Each number is 200 + 30 x the weight over its row's rms, rounded and kept within 0 to 999. Layers, rows and columns count from 0. The size before them is the row's rms in percent of the matrix's.

# gate: layer 10 MLP gate, 320x128, rms 0.118, rows 121-138, columns 0-127
# up: layer 10 MLP up, 320x128, rms 0.109, rows 121-138, columns 0-127
# down: layer 10 MLP down (transposed), 320x128, rms 0.105, rows 121-138, columns 0-127
gate121,106,208,215,193,203,202,168,192,224,256,195,148,167,176,200,268,208,216,194,109,232,230,168,199,222,150,215,188,157,197,192,163,208,230,225,200,183,178,163,185,133,226,171,205,209,177,225,189,142,199,241,149,179,219,167,206,169,215,199,213,179,187,216,195,222,258,174,196,190,203,199,212,214,241,199,213,239,216,211,183,214,163,182,181,194,207,159,167,247,135,223,194,206,214,235,147,195,153,270,176,159,198,175,197,195,230,164,169,201,207,251,179,171,181,200,130,230,255,226,227,218,186,165,190,209,195,132,198,217
up121,097,209,205,188,187,204,143,177,188,188,186,129,195,243,212,198,212,236,229,194,246,217,188,283,217,200,178,192,164,220,177,163,205,261,238,226,170,230,151,176,180,224,216,236,189,224,172,207,215,195,161,188,196,250,238,152,186,243,235,213,182,211,167,193,201,162,216,225,131,217,234,222,204,187,169,233,221,148,253,179,216,217,183,197,172,177,166,169,246,185,190,175,234,180,227,207,213,181,212,194,263,198,163,203,255,189,157,216,166,226,268,222,171,239,132,183,185,222,205,150,242,219,193,227,201,204,194,186,190
down121,097,228,194,212,214,207,220,171,252,171,157,191,179,203,210,252,162,190,160,230,186,226,190,184,145,204,189,222,244,193,223,208,204,201,148,181,264,166,220,216,190,178,191,155,212,191,159,195,214,226,187,163,211,131,150,186,222,169,199,136,240,223,205,197,189,254,252,217,224,233,217,218,227,206,213,168,138,259,206,193,184,246,160,194,184,216,209,208,259,139,211,181,245,209,167,203,217,202,232,170,160,197,193,220,179,168,219,209,231,209,140,263,246,171,222,207,236,180,176,244,222,187,234,182,208,189,171,210,247
gate122,091,211,231,172,171,193,186,227,166,203,266,171,250,173,185,229,206,230,153,191,293,199,192,254,169,171,202,164,209,207,194,201,213,185,224,178,179,212,240,170,244,175,183,214,207,202,183,218,207,199,166,185,193,176,239,225,218,154,243,187,184,165,219,183,251,231,165,191,194,237,195,234,204,186,259,181,245,252,234,232,215,195,142,197,198,171,175,215,191,174,276,218,234,173,206,177,237,195,196,133,195,207,195,173,259,176,174,228,242,201,216,185,191,214,179,191,189,186,245,212,159,116,218,216,191,201,173,168,242
up122,095,257,215,214,192,240,189,227,171,184,251,168,171,176,193,231,218,199,160,179,204,212,230,208,196,199,205,208,181,213,166,238,185,163,213,214,183,226,195,250,235,164,205,183,243,212,208,189,198,192,167,201,244,185,223,191,248,203,183,273,215,197,210,270,202,211,261,149,227,201,176,210,199,236,204,255,201,246,177,225,208,234,161,239,137,217,220,233,188,195,225,220,215,202,218,136,238,241,186,192,246,190,204,176,177,241,201,164,240,223,176,212,209,186,154,248,193,202,166,158,205,175,299,245,194,205,239,222,164
down122,094,209,191,210,210,237,201,198,262,207,174,182,217,178,147,195,194,178,213,185,210,228,195,191,201,235,192,193,232,189,171,229,183,181,269,159,149,230,188,213,191,190,186,175,242,232,171,193,210,185,187,229,221,175,192,232,206,167,218,241,168,170,160,289,213,214,262,180,175,164,217,190,214,207,241,181,194,186,105,210,124,253,209,223,189,222,229,219,205,256,186,189,193,187,215,180,231,221,187,170,233,185,203,200,211,215,178,190,177,157,250,222,224,181,120,195,211,204,231,187,195,147,231,252,197,247,161,188,153
gate123,092,181,217,205,186,199,233,179,198,194,222,152,150,197,160,167,222,183,231,197,181,159,222,185,205,168,214,146,166,202,177,202,165,171,214,171,175,187,181,184,188,230,189,159,195,163,164,232,157,213,146,239,177,210,175,235,178,169,225,227,182,225,252,218,141,200,183,197,190,155,193,193,190,230,170,203,217,252,170,224,288,213,156,244,188,223,220,190,272,189,212,169,158,187,203,182,171,180,158,228,206,223,212,218,164,170,160,228,219,181,238,239,196,158,164,229,157,191,151,131,143,230,210,209,239,207,228,217,209
up123,094,199,255,169,245,159,248,214,220,186,168,204,218,185,204,201,199,188,182,207,182,189,189,225,214,271,216,215,213,241,168,231,165,231,221,270,177,200,138,204,173,180,166,215,166,215,231,221,203,223,187,139,226,211,206,161,181,241,166,221,197,195,228,178,195,197,222,147,226,190,218,192,207,271,212,229,164,199,212,224,213,161,200,217,255,186,240,225,217,202,235,211,145,231,183,217,214,187,210,159,158,242,214,268,141,187,229,209,177,190,152,147,224,213,232,164,204,178,162,230,214,227,251,192,258,202,146,192,205
down123,096,189,229,198,210,210,253,197,223,191,232,168,185,147,185,175,192,187,196,175,170,193,193,201,200,152,189,157,212,163,175,222,146,168,205,192,157,210,134,183,225,223,208,171,171,181,190,230,154,228,155,257,178,245,228,245,186,179,191,212,154,206,264,180,143,185,199,190,210,168,180,191,237,204,192,202,254,227,196,271,258,223,175,241,195,200,212,163,223,193,212,209,175,203,164,169,194,202,161,212,186,212,185,287,177,218,121,221,202,205,201,197,158,196,169,173,209,201,196,147,150,214,187,254,242,229,175,213,216
gate124,093,167,269,183,224,173,267,210,241,215,193,170,211,210,239,164,276,170,200,187,206,192,204,213,186,197,160,195,169,124,136,178,205,198,240,208,229,170,231,194,189,180,170,200,203,246,188,190,224,173,209,243,204,196,251,183,227,152,198,180,210,174,160,200,207,164,228,166,163,238,186,216,176,210,212,239,103,199,203,187,200,162,202,245,216,178,188,210,160,260,236,229,152,232,209,218,211,222,191,241,195,193,116,228,215,212,215,218,238,191,230,179,202,192,235,204,214,215,175,219,233,195,162,199,239,197,229,216,229
up124,094,183,188,216,166,193,149,182,175,207,203,173,230,222,234,195,231,189,152,195,218,209,207,238,193,253,259,278,154,208,197,255,196,164,218,195,197,198,215,242,191,202,234,220,179,236,175,183,210,224,156,179,132,212,173,195,222,200,225,217,161,263,225,199,211,177,204,219,242,247,239,153,195,200,181,137,235,173,242,229,229,216,211,223,156,186,213,163,196,191,119,180,222,215,184,195,229,172,251,187,214,234,200,203,201,234,171,148,156,200,206,175,240,217,149,180,215,178,199,197,146,214,225,157,217,182,156,188,242
down124,090,197,230,243,189,199,206,172,183,213,192,259,201,232,206,163,220,246,243,190,271,145,225,202,222,229,178,158,204,168,210,169,159,212,215,230,182,165,182,164,210,193,196,194,260,218,192,181,169,195,214,218,219,190,205,149,141,200,191,142,255,114,147,210,226,204,170,240,157,224,160,244,226,246,156,217,180,155,190,189,218,200,182,194,184,177,171,210,154,226,189,238,188,191,227,168,208,203,120,241,174,206,239,184,214,179,223,190,187,219,147,243,175,190,249,213,188,202,202,201,229,195,159,214,185,183,179,213,173
gate125,096,148,201,219,200,179,206,188,126,204,204,207,172,193,159,237,196,189,166,151,257,187,199,224,184,170,169,189,267,199,207,194,222,225,247,203,195,160,209,197,171,171,202,163,186,247,147,191,156,240,202,196,217,185,200,188,202,291,173,208,186,193,171,184,221,221,213,210,166,236,221,237,169,218,219,226,183,183,212,230,189,141,217,168,203,154,240,114,243,203,235,254,220,246,201,177,210,189,184,202,143,232,176,158,160,157,212,206,213,190,208,221,188,190,202,178,186,242,242,166,183,205,262,144,194,213,204,205,227
up125,103,188,219,182,190,218,220,240,214,179,191,140,230,229,189,189,217,218,123,178,217,154,188,211,160,206,198,174,194,178,212,236,189,166,208,210,193,155,227,249,220,204,197,181,224,291,203,181,235,177,250,237,189,200,230,242,225,178,220,200,210,237,230,200,201,166,220,203,189,272,172,193,179,207,186,239,181,199,165,199,217,191,207,245,149,228,182,173,223,195,175,210,182,191,211,137,142,186,192,235,219,223,281,181,207,192,193,142,181,220,239,213,159,193,117,177,201,208,200,199,144,208,211,225,146,202,188,146,226
down125,106,203,155,264,201,167,187,180,161,205,221,207,180,157,217,207,216,161,165,142,223,186,176,215,191,207,139,198,202,147,225,173,242,167,226,163,164,208,196,197,167,227,215,164,164,174,211,186,216,224,187,195,205,201,176,154,165,179,192,168,246,204,191,183,184,221,200,193,242,251,194,136,248,234,221,195,209,236,205,201,163,185,156,143,179,236,184,199,201,196,195,229,211,208,216,169,209,145,244,223,183,158,212,182,191,202,212,173,252,158,188,238,157,252,201,184,205,175,212,208,205,230,234,192,260,222,85,208,197
gate126,101,223,193,249,167,275,187,194,203,207,242,165,229,226,155,235,248,212,197,163,259,174,215,195,176,179,231,192,231,203,160,234,210,210,250,177,146,191,224,217,136,205,179,192,197,149,249,214,185,186,167,192,187,184,205,248,150,208,190,192,201,157,222,160,201,232,246,173,172,227,220,202,223,233,204,274,216,251,210,205,171,256,216,187,241,211,224,216,245,198,219,161,153,215,206,195,222,250,159,157,188,239,203,226,176,233,210,200,208,205,176,173,178,167,224,181,237,157,153,239,176,198,245,195,202,193,169,173,225
up126,101,195,192,153,206,140,210,213,184,238,208,187,166,228,215,198,222,235,195,250,206,187,198,221,190,182,162,203,205,198,213,133,212,235,194,227,161,234,172,187,216,223,148,203,190,216,150,192,215,239,219,226,214,249,230,205,214,242,200,198,227,183,216,172,190,199,200,228,188,250,180,236,182,123,267,230,204,162,238,131,198,191,145,150,182,199,192,259,217,200,183,191,210,152,202,182,190,229,175,157,187,188,216,166,155,180,169,200,267,203,217,198,215,185,183,204,197,158,253,181,289,180,165,170,154,192,240,203,208
down126,103,189,153,192,239,140,172,180,240,184,171,150,183,205,232,227,216,188,145,220,231,176,233,132,221,240,224,215,158,185,210,196,88,200,189,181,175,194,215,150,168,187,138,170,201,197,191,158,241,193,204,174,209,245,160,204,238,208,180,201,255,203,221,177,186,179,194,195,186,237,194,182,220,187,193,161,261,199,223,152,253,185,158,159,213,263,177,225,159,184,209,206,204,224,180,234,223,169,212,203,187,181,213,145,210,203,208,181,183,196,229,175,247,230,211,189,144,209,207,193,208,152,224,214,215,186,227,190,230
gate127,097,172,187,186,227,195,231,178,155,208,264,161,172,200,216,214,222,204,250,143,185,185,208,171,180,202,195,260,223,189,203,111,181,236,276,175,222,188,172,187,194,225,230,226,188,214,163,220,258,195,207,175,212,198,168,214,198,255,213,205,232,209,188,241,215,237,188,189,209,247,223,199,248,216,172,182,217,164,247,209,230,241,240,234,204,179,174,221,190,197,234,189,189,210,227,178,193,144,224,215,171,192,124,271,165,178,153,166,200,220,214,230,210,214,199,184,186,235,155,223,181,167,197,196,252,236,180,231,242
up127,097,217,202,229,218,129,178,212,207,225,199,193,233,177,152,195,226,167,209,171,224,242,172,255,204,175,213,228,171,221,179,237,192,151,245,200,157,199,236,221,149,172,187,203,187,180,192,219,200,210,171,155,189,189,120,182,218,214,195,159,153,233,178,226,228,223,179,200,134,164,192,205,172,226,194,203,167,159,223,264,194,235,229,193,223,237,215,235,227,199,164,175,235,158,195,194,193,188,194,196,155,208,166,200,176,176,192,220,125,165,191,179,186,154,236,154,212,175,241,197,269,236,230,222,228,240,191,232,166
down127,097,209,209,162,180,230,202,166,155,197,181,247,172,194,226,260,190,174,221,177,196,225,191,212,193,217,198,171,152,213,200,200,161,235,180,187,246,192,183,173,216,233,232,242,196,212,163,174,221,256,212,188,209,192,196,156,235,225,186,164,161,220,200,249,173,175,212,190,219,217,183,208,274,200,212,186,253,238,234,150,203,183,252,235,211,189,189,161,226,205,255,169,183,170,241,196,204,161,204,273,243,185,183,212,191,181,202,202,209,221,190,219,265,183,241,170,223,236,179,144,237,167,240,170,192,244,121,172,156
gate128,102,183,205,227,182,211,228,215,222,234,206,190,185,168,224,203,208,173,167,227,234,192,190,167,236,172,190,198,168,173,256,185,163,233,196,162,169,129,177,201,220,229,200,216,160,259,189,195,188,230,199,179,233,138,198,166,169,220,220,202,241,170,221,225,225,206,106,185,175,255,225,213,220,202,213,189,213,197,210,209,202,185,198,196,273,154,155,210,225,196,209,221,228,198,226,248,216,216,183,187,150,200,211,154,225,158,240,197,241,245,187,171,238,188,238,128,187,232,200,241,245,168,264,185,202,211,149,216,173
up128,106,218,224,198,250,229,234,159,220,209,193,242,188,146,139,178,219,163,200,137,164,214,208,219,171,236,234,182,159,150,220,249,192,195,217,175,203,217,195,192,178,211,155,175,218,202,191,237,142,176,217,162,225,205,135,239,172,179,172,181,207,241,208,135,175,248,199,167,220,141,205,168,212,134,140,167,191,173,190,209,203,190,169,212,180,167,166,173,226,197,189,166,194,248,194,175,162,249,217,206,184,208,187,212,256,189,226,181,200,199,208,223,220,236,136,168,202,156,243,189,207,174,200,220,196,234,237,181,182
down128,106,128,172,171,240,235,252,178,250,203,204,157,254,240,213,270,209,171,173,172,246,199,196,135,218,209,218,205,243,194,191,240,170,212,181,180,266,152,240,202,217,210,211,222,153,228,197,187,153,269,218,207,192,194,214,166,179,186,220,182,178,183,138,234,195,156,186,233,211,188,222,195,199,213,165,195,251,180,247,228,143,220,184,215,167,210,211,220,200,172,217,178,208,164,238,214,226,181,198,183,227,138,186,213,174,210,210,206,199,180,193,188,194,136,199,148,181,230,173,215,223,186,193,229,176,235,151,181,210
gate129,102,224,203,231,204,181,140,181,168,201,169,157,204,203,174,194,168,177,212,176,177,134,209,234,211,208,181,173,187,270,141,278,187,186,202,213,196,167,227,191,205,165,203,243,174,187,193,201,149,184,182,227,246,179,197,200,207,178,183,238,226,246,180,163,156,243,194,200,178,221,187,161,207,210,264,234,208,248,207,215,225,142,201,160,220,262,221,230,228,203,213,199,172,216,171,170,218,191,290,183,211,225,197,266,198,235,245,195,254,205,209,168,173,203,254,187,172,198,224,207,198,178,184,216,236,230,184,168,223
up129,101,215,198,184,190,186,219,228,201,218,143,245,208,217,211,227,179,129,247,242,182,206,218,221,195,214,169,201,122,204,210,236,199,230,204,201,176,231,185,233,201,222,258,164,167,174,212,204,186,204,173,274,205,263,161,216,184,194,186,164,167,170,188,270,216,271,188,200,219,202,230,257,220,204,176,198,167,173,196,220,202,205,226,212,191,216,207,185,240,196,232,214,196,215,145,175,215,138,196,189,171,231,265,148,152,159,232,189,217,216,242,213,209,174,210,203,227,154,208,169,157,219,201,204,213,189,162,172,260
down129,101,227,219,205,201,235,192,189,204,270,195,122,198,169,256,219,192,125,189,192,216,152,217,220,248,241,222,156,156,195,210,213,179,214,197,212,172,242,167,268,155,204,169,228,188,260,201,159,221,217,221,215,264,168,150,212,210,137,235,186,151,189,202,180,169,208,200,149,207,205,240,208,204,201,187,206,191,245,214,227,231,179,220,191,169,231,188,251,216,218,200,154,171,164,187,217,207,241,232,194,234,222,215,216,201,235,186,212,208,181,197,249,233,145,165,196,164,228,221,208,206,210,219,187,205,146,240,203,223
gate130,103,206,222,237,158,230,208,170,182,232,238,182,272,230,229,239,160,196,235,228,216,158,171,232,187,198,170,198,170,216,132,199,198,234,195,197,159,141,209,182,249,192,183,206,186,233,191,207,242,201,144,176,187,231,196,203,215,207,220,219,175,188,173,169,205,190,246,250,166,186,246,261,193,218,196,206,226,167,194,207,188,126,244,177,242,267,177,230,138,191,241,170,254,175,195,205,186,222,182,201,184,198,213,189,183,192,224,170,221,220,204,171,198,168,252,186,233,148,213,195,234,193,241,153,165,201,187,154,232
up130,094,218,201,228,187,254,212,167,185,180,186,158,218,206,228,209,248,227,186,196,180,204,159,233,201,189,194,216,165,194,167,187,200,187,126,184,209,161,230,169,201,118,174,195,220,219,183,228,229,205,180,134,153,221,168,225,220,256,238,223,214,262,223,204,200,232,236,223,166,175,186,209,219,218,181,178,211,203,169,227,196,191,182,179,204,228,151,223,147,212,218,191,220,261,146,176,188,163,158,173,192,220,226,194,247,207,221,181,182,185,182,162,176,213,213,138,204,205,172,214,235,134,283,199,178,236,211,142,195
down130,090,231,210,254,227,180,210,201,177,222,217,252,190,232,193,216,244,205,154,231,248,196,194,217,212,174,161,221,225,175,122,203,227,194,210,177,248,204,146,219,218,277,149,190,200,179,207,159,204,168,188,219,216,199,217,224,184,171,220,212,221,229,186,181,217,218,166,201,187,175,189,198,163,203,181,228,199,204,157,132,225,159,203,128,234,207,197,214,167,165,186,192,160,159,197,153,254,168,260,196,167,144,213,192,222,143,174,199,207,216,208,221,189,227,134,174,244,241,225,180,241,172,200,217,225,178,185,243,197
gate131,110,159,189,178,205,159,208,201,161,260,228,203,211,215,212,196,206,190,223,185,199,164,234,236,207,212,158,201,146,266,149,218,207,208,222,186,160,175,178,171,161,223,201,220,257,221,164,212,189,162,185,246,242,163,170,207,244,180,224,292,227,176,186,193,230,236,261,235,216,163,148,219,251,219,180,235,222,183,228,269,224,196,191,211,222,142,171,202,184,183,206,177,212,163,171,176,201,175,205,196,194,197,240,215,220,202,190,190,189,201,153,178,242,172,288,221,178,184,195,179,206,200,198,135,195,210,212,203,177
up131,106,186,203,210,205,180,158,196,178,234,228,175,231,247,191,180,179,129,218,215,181,156,208,196,185,224,178,206,190,228,206,241,260,234,219,129,161,157,186,261,210,183,227,203,205,185,258,134,194,144,213,184,200,156,193,258,132,180,159,212,170,228,198,189,224,205,205,175,199,191,205,233,238,197,153,218,271,220,180,202,170,230,153,154,248,197,193,224,203,164,238,175,217,198,151,190,176,197,221,185,148,186,218,205,228,165,185,177,179,256,181,173,218,178,271,207,209,203,204,227,201,217,194,189,181,234,179,171,209
down131,104,191,201,179,223,186,218,212,218,225,202,220,185,208,190,226,170,133,193,191,208,206,177,182,195,259,179,233,256,193,187,264,147,161,151,161,212,219,190,233,204,173,185,211,242,248,230,153,262,194,180,166,244,192,196,177,213,121,252,225,219,207,206,207,194,137,217,172,194,201,160,173,187,227,222,216,158,225,159,200,239,219,214,177,183,274,187,173,231,188,187,150,187,210,196,200,192,172,246,236,209,181,237,190,219,248,206,215,182,264,212,286,197,208,177,185,184,235,225,191,176,226,203,215,177,214,186,159,233
gate132,110,209,201,204,169,192,284,186,232,172,159,233,274,191,206,189,185,205,182,177,237,187,201,187,187,226,233,137,236,190,195,205,177,183,151,195,191,179,204,191,161,174,178,199,156,179,175,215,217,217,216,230,196,200,191,183,204,134,178,204,144,209,207,222,243,197,224,161,198,191,189,202,170,176,174,205,204,167,227,199,217,189,233,238,213,183,129,237,226,229,165,145,146,219,183,213,222,171,206,204,169,181,202,192,246,114,185,208,164,221,205,187,244,152,193,152,209,182,165,217,173,153,203,132,183,250,193,162,138
up132,113,161,168,198,194,264,201,200,179,211,169,216,235,203,197,159,229,199,163,184,228,178,226,212,277,216,182,195,229,195,178,185,174,190,233,170,201,180,187,171,192,205,210,222,206,199,156,198,227,165,214,247,216,211,216,225,187,201,204,221,233,302,143,222,221,192,189,214,207,165,149,198,209,194,235,181,236,190,196,204,226,208,181,250,204,186,140,229,173,218,162,261,208,201,259,157,177,207,238,264,189,198,220,198,207,199,231,181,187,203,221,191,223,227,112,166,145,294,216,188,204,200,180,196,220,238,161,199,181
down132,108,125,243,232,200,188,257,190,216,213,182,197,155,182,187,217,219,165,189,219,247,212,188,188,228,162,222,241,204,181,215,191,212,250,174,137,188,187,178,127,254,208,171,243,224,199,183,211,168,179,253,192,188,171,179,197,224,225,245,233,179,219,215,214,168,216,199,173,202,197,212,222,225,158,187,178,184,132,195,122,177,148,182,167,232,165,199,191,234,210,203,187,225,235,162,203,220,196,164,236,205,151,132,134,147,175,187,168,231,233,219,162,180,219,210,193,215,198,205,189,183,217,185,173,178,179,187,236,154
gate133,096,256,201,146,177,215,212,207,240,226,210,239,213,209,221,205,151,207,198,175,225,188,228,171,208,239,199,196,236,232,173,242,205,216,167,206,172,198,188,174,194,145,218,133,211,215,148,192,191,193,178,227,171,227,165,157,161,228,214,170,237,210,196,164,235,198,186,155,226,170,157,202,177,182,153,210,182,126,214,184,175,185,196,231,204,197,208,155,281,165,200,180,224,175,128,253,206,201,224,212,137,196,218,232,213,197,173,184,170,222,214,200,198,178,165,205,184,155,219,174,242,172,207,155,153,225,196,231,122
up133,100,188,185,218,177,248,220,218,211,188,184,136,164,237,136,189,170,208,214,177,183,206,208,143,189,206,168,185,138,213,227,207,180,200,194,222,210,259,177,189,217,224,216,191,180,202,217,200,231,219,192,190,173,191,196,133,237,207,214,222,208,122,147,218,194,180,165,188,221,212,185,196,200,214,228,160,142,230,213,170,210,215,230,210,176,199,231,262,201,190,231,255,207,172,208,224,218,218,244,209,237,222,211,235,236,167,219,155,249,274,130,191,166,251,234,213,176,183,210,167,195,204,211,252,166,194,270,214,200
down133,095,172,245,172,198,233,184,174,206,243,176,232,159,243,187,181,237,234,187,178,175,173,193,226,198,232,210,220,179,202,190,141,222,171,218,217,248,206,177,208,192,219,193,214,228,217,196,170,192,207,253,141,210,234,204,223,162,180,132,223,227,178,259,224,236,166,151,227,228,254,202,220,182,187,238,175,211,227,192,198,189,232,277,193,209,166,155,148,225,223,168,244,227,199,173,185,209,227,194,233,220,170,181,287,156,220,231,199,239,164,189,171,196,184,250,182,197,191,210,180,163,264,199,207,194,235,169,206,166
gate134,096,157,230,242,158,208,221,192,168,131,199,216,165,221,211,195,177,232,162,168,185,195,201,122,180,236,182,217,164,217,200,237,176,168,213,196,219,134,217,263,180,203,180,200,168,215,195,223,198,285,162,197,194,206,193,208,172,207,175,285,168,205,215,190,191,203,213,195,165,202,221,194,199,206,228,208,192,179,174,228,188,153,178,237,209,177,235,261,173,135,259,196,202,231,155,140,208,181,178,163,212,222,139,164,159,147,224,175,149,210,194,171,191,190,221,196,189,183,195,220,200,190,147,195,192,195,182,186,230
up134,101,188,203,195,201,200,179,243,232,192,195,155,199,231,180,231,210,157,217,167,169,202,172,189,167,158,212,167,221,167,212,130,248,185,219,170,205,198,218,206,179,246,186,253,234,188,145,172,206,148,177,205,188,203,165,169,249,202,227,222,173,180,195,197,208,220,170,164,169,206,211,222,216,186,208,266,210,207,185,209,189,169,225,233,181,178,217,208,187,240,185,153,224,225,214,177,232,196,206,248,210,205,223,196,169,162,220,138,184,181,130,194,219,183,166,109,271,214,159,219,203,244,225,172,266,199,157,146,201
down134,103,169,200,182,177,186,186,202,205,173,184,218,254,234,190,194,249,172,226,235,257,198,140,212,184,159,191,190,236,194,186,173,212,226,195,173,188,266,191,217,198,217,164,242,226,248,153,182,189,154,228,175,208,152,160,162,201,148,129,160,177,229,179,159,195,233,207,209,217,212,182,147,255,185,186,204,212,172,229,212,190,219,166,178,206,170,185,224,179,221,223,235,164,214,176,226,198,189,209,184,174,172,208,198,182,251,165,167,227,190,148,241,157,177,200,211,213,197,91,228,231,196,242,245,228,196,189,204,173
gate135,099,162,216,183,210,193,203,162,206,162,215,207,168,202,237,253,167,205,165,210,147,209,204,195,167,234,247,198,199,246,176,224,188,193,241,204,196,229,203,195,158,191,186,216,166,190,179,149,201,224,228,196,165,250,156,209,200,178,236,156,179,213,215,214,260,230,197,157,212,169,223,239,232,179,213,208,162,192,239,194,220,154,216,220,178,130,201,170,214,258,174,237,205,183,219,177,258,213,185,238,221,205,157,198,192,223,200,253,197,222,219,238,168,150,159,228,180,166,117,121,237,192,222,182,211,248,201,169,186
up135,094,142,198,217,183,209,225,156,194,194,197,170,199,220,209,222,162,168,265,213,146,192,237,180,230,240,213,201,198,173,157,198,190,237,239,247,177,121,186,229,227,206,198,193,170,160,212,205,275,153,238,207,185,165,217,156,246,223,155,181,213,197,256,223,167,200,155,174,197,158,208,207,185,220,229,211,204,267,159,263,206,157,202,169,233,190,182,175,228,175,262,162,197,237,175,175,164,201,256,195,184,209,166,175,203,182,172,211,225,253,169,201,167,174,204,201,220,212,185,203,176,195,199,158,230,190,164,195,184
down135,095,240,214,234,209,211,200,191,175,248,176,190,143,238,150,170,180,173,170,255,269,226,190,226,212,232,227,185,259,199,196,180,202,179,212,187,198,203,140,196,244,213,195,180,199,169,208,191,189,273,218,249,160,213,212,178,170,154,232,208,221,160,176,217,246,198,210,226,225,231,215,218,180,222,245,268,181,196,236,209,259,215,176,219,211,188,189,236,206,224,204,246,202,152,185,237,173,242,254,205,255,194,155,199,175,168,211,172,210,155,246,159,189,183,166,207,167,195,205,199,248,224,151,197,196,249,203,176,192
gate136,092,176,234,193,239,237,190,159,156,139,249,227,238,176,192,149,161,206,213,179,249,230,220,268,226,249,214,208,152,176,169,156,221,215,253,215,173,203,190,197,229,184,161,175,186,217,219,224,133,207,221,253,245,224,236,200,134,231,155,239,228,186,159,174,206,242,214,205,182,153,207,230,215,185,182,227,198,188,210,258,195,177,206,190,168,191,235,162,228,204,214,228,260,184,193,216,205,168,162,183,206,191,186,200,202,188,233,236,232,153,267,173,190,187,173,179,197,232,222,219,158,173,177,181,219,189,207,206,215
up136,096,202,157,214,217,177,212,241,164,202,262,181,184,184,175,173,220,159,180,221,204,185,172,176,238,222,187,225,209,164,189,154,250,181,239,222,197,194,154,261,240,147,201,187,193,162,248,193,208,180,209,238,188,100,204,208,159,220,171,242,207,222,225,196,225,207,177,248,188,257,173,226,216,236,242,232,218,208,262,215,203,194,225,180,166,241,180,183,192,148,227,216,236,168,228,207,261,188,206,227,190,165,173,199,153,194,173,224,205,203,188,189,189,227,222,197,244,270,196,209,237,235,203,167,208,164,172,185,160
down136,098,236,227,197,216,232,208,179,219,221,187,235,196,246,177,182,177,199,196,181,205,227,230,271,202,182,288,207,182,252,170,182,170,217,213,201,248,200,241,230,180,220,190,183,195,160,171,225,242,197,237,144,187,242,227,262,231,182,245,236,190,262,205,223,202,226,200,207,239,177,201,218,221,225,212,223,166,229,180,240,243,199,140,163,214,193,215,199,181,157,228,211,188,165,227,219,198,158,234,216,215,118,241,233,220,184,214,195,219,251,279,214,157,191,199,182,230,189,203,164,210,165,200,224,162,200,211,214,173
gate137,091,196,226,241,120,172,195,222,195,227,217,226,212,170,211,187,202,222,192,162,174,197,184,219,217,205,250,211,166,205,183,177,181,186,172,225,112,180,167,235,196,180,212,188,230,208,222,132,237,197,194,179,213,252,174,232,203,154,223,212,217,167,174,178,227,177,198,202,228,248,204,192,168,179,152,224,192,197,210,189,218,225,184,107,179,230,170,214,164,213,207,197,198,165,213,240,221,232,221,158,231,205,138,198,187,250,234,187,251,186,201,179,158,204,211,211,223,198,158,170,153,245,254,230,248,216,153,192,145
up137,088,204,202,183,242,215,176,180,195,184,213,224,168,197,225,209,127,223,170,148,191,206,197,178,226,223,205,166,252,284,279,200,182,191,209,203,168,234,184,215,217,180,172,245,173,207,204,238,223,182,208,218,210,179,207,154,179,168,160,194,270,153,191,229,207,240,229,262,206,177,213,190,226,203,236,167,196,180,220,223,183,201,226,235,229,189,213,192,206,192,191,160,211,199,159,201,215,218,261,256,191,195,198,189,205,177,193,153,212,274,158,165,224,212,234,200,168,211,268,155,156,215,158,163,198,194,209,198,264
down137,091,245,187,244,203,140,225,206,166,219,175,184,201,244,216,171,177,208,192,109,196,134,213,223,234,177,135,199,251,192,226,223,239,209,209,217,222,235,195,211,202,158,233,217,202,201,196,209,200,251,189,207,241,183,209,163,209,264,174,194,232,167,164,204,239,238,247,174,174,259,171,215,195,208,221,209,203,175,231,222,224,148,212,170,164,145,234,192,230,203,250,179,188,209,225,159,203,198,212,189,214,217,207,266,152,209,269,203,233,261,223,243,200,225,218,171,182,193,156,193,207,182,204,179,222,173,182,204,214
gate138,088,194,163,197,201,143,152,194,175,163,220,175,224,205,206,213,146,175,182,156,186,161,191,163,153,194,164,199,205,260,211,189,224,236,222,195,220,179,210,175,188,215,182,175,260,150,182,203,217,203,168,233,233,202,166,230,208,232,190,184,198,208,178,189,236,170,163,215,201,184,151,225,211,209,172,142,212,230,192,151,161,165,189,294,180,217,217,236,179,169,165,204,215,202,198,201,133,205,195,183,197,204,202,240,265,234,113,165,149,214,159,234,171,205,198,174,175,221,212,230,162,166,183,215,189,254,232,204,208
up138,091,273,162,211,173,225,233,212,229,222,181,212,173,155,163,211,248,203,206,228,180,166,161,275,204,194,199,202,179,154,235,183,205,204,185,264,219,188,190,151,214,186,214,182,167,225,183,220,172,232,201,227,244,247,184,167,242,212,171,203,247,192,182,216,187,173,194,187,151,188,179,217,191,211,173,219,188,173,215,208,209,281,188,118,204,234,213,182,222,162,206,156,232,194,191,258,171,149,112,223,195,237,199,196,203,242,227,257,191,181,164,217,193,206,210,232,202,217,218,229,228,174,230,196,211,220,194,243,176
down138,096,209,205,184,225,207,186,183,155,244,166,195,226,247,191,124,241,202,177,191,205,203,212,197,173,221,233,208,188,225,171,154,219,136,223,204,232,140,172,186,203,230,181,208,264,200,186,160,197,231,234,252,236,197,251,217,214,201,197,159,199,214,185,161,232,184,193,212,229,175,243,230,157,188,272,238,204,198,218,137,206,115,230,202,183,185,233,231,214,213,141,205,199,216,186,235,203,203,207,241,194,248,234,192,190,171,220,145,161,196,161,192,190,227,219,223,217,204,174,191,158,250,170,181,145,223,187,180,226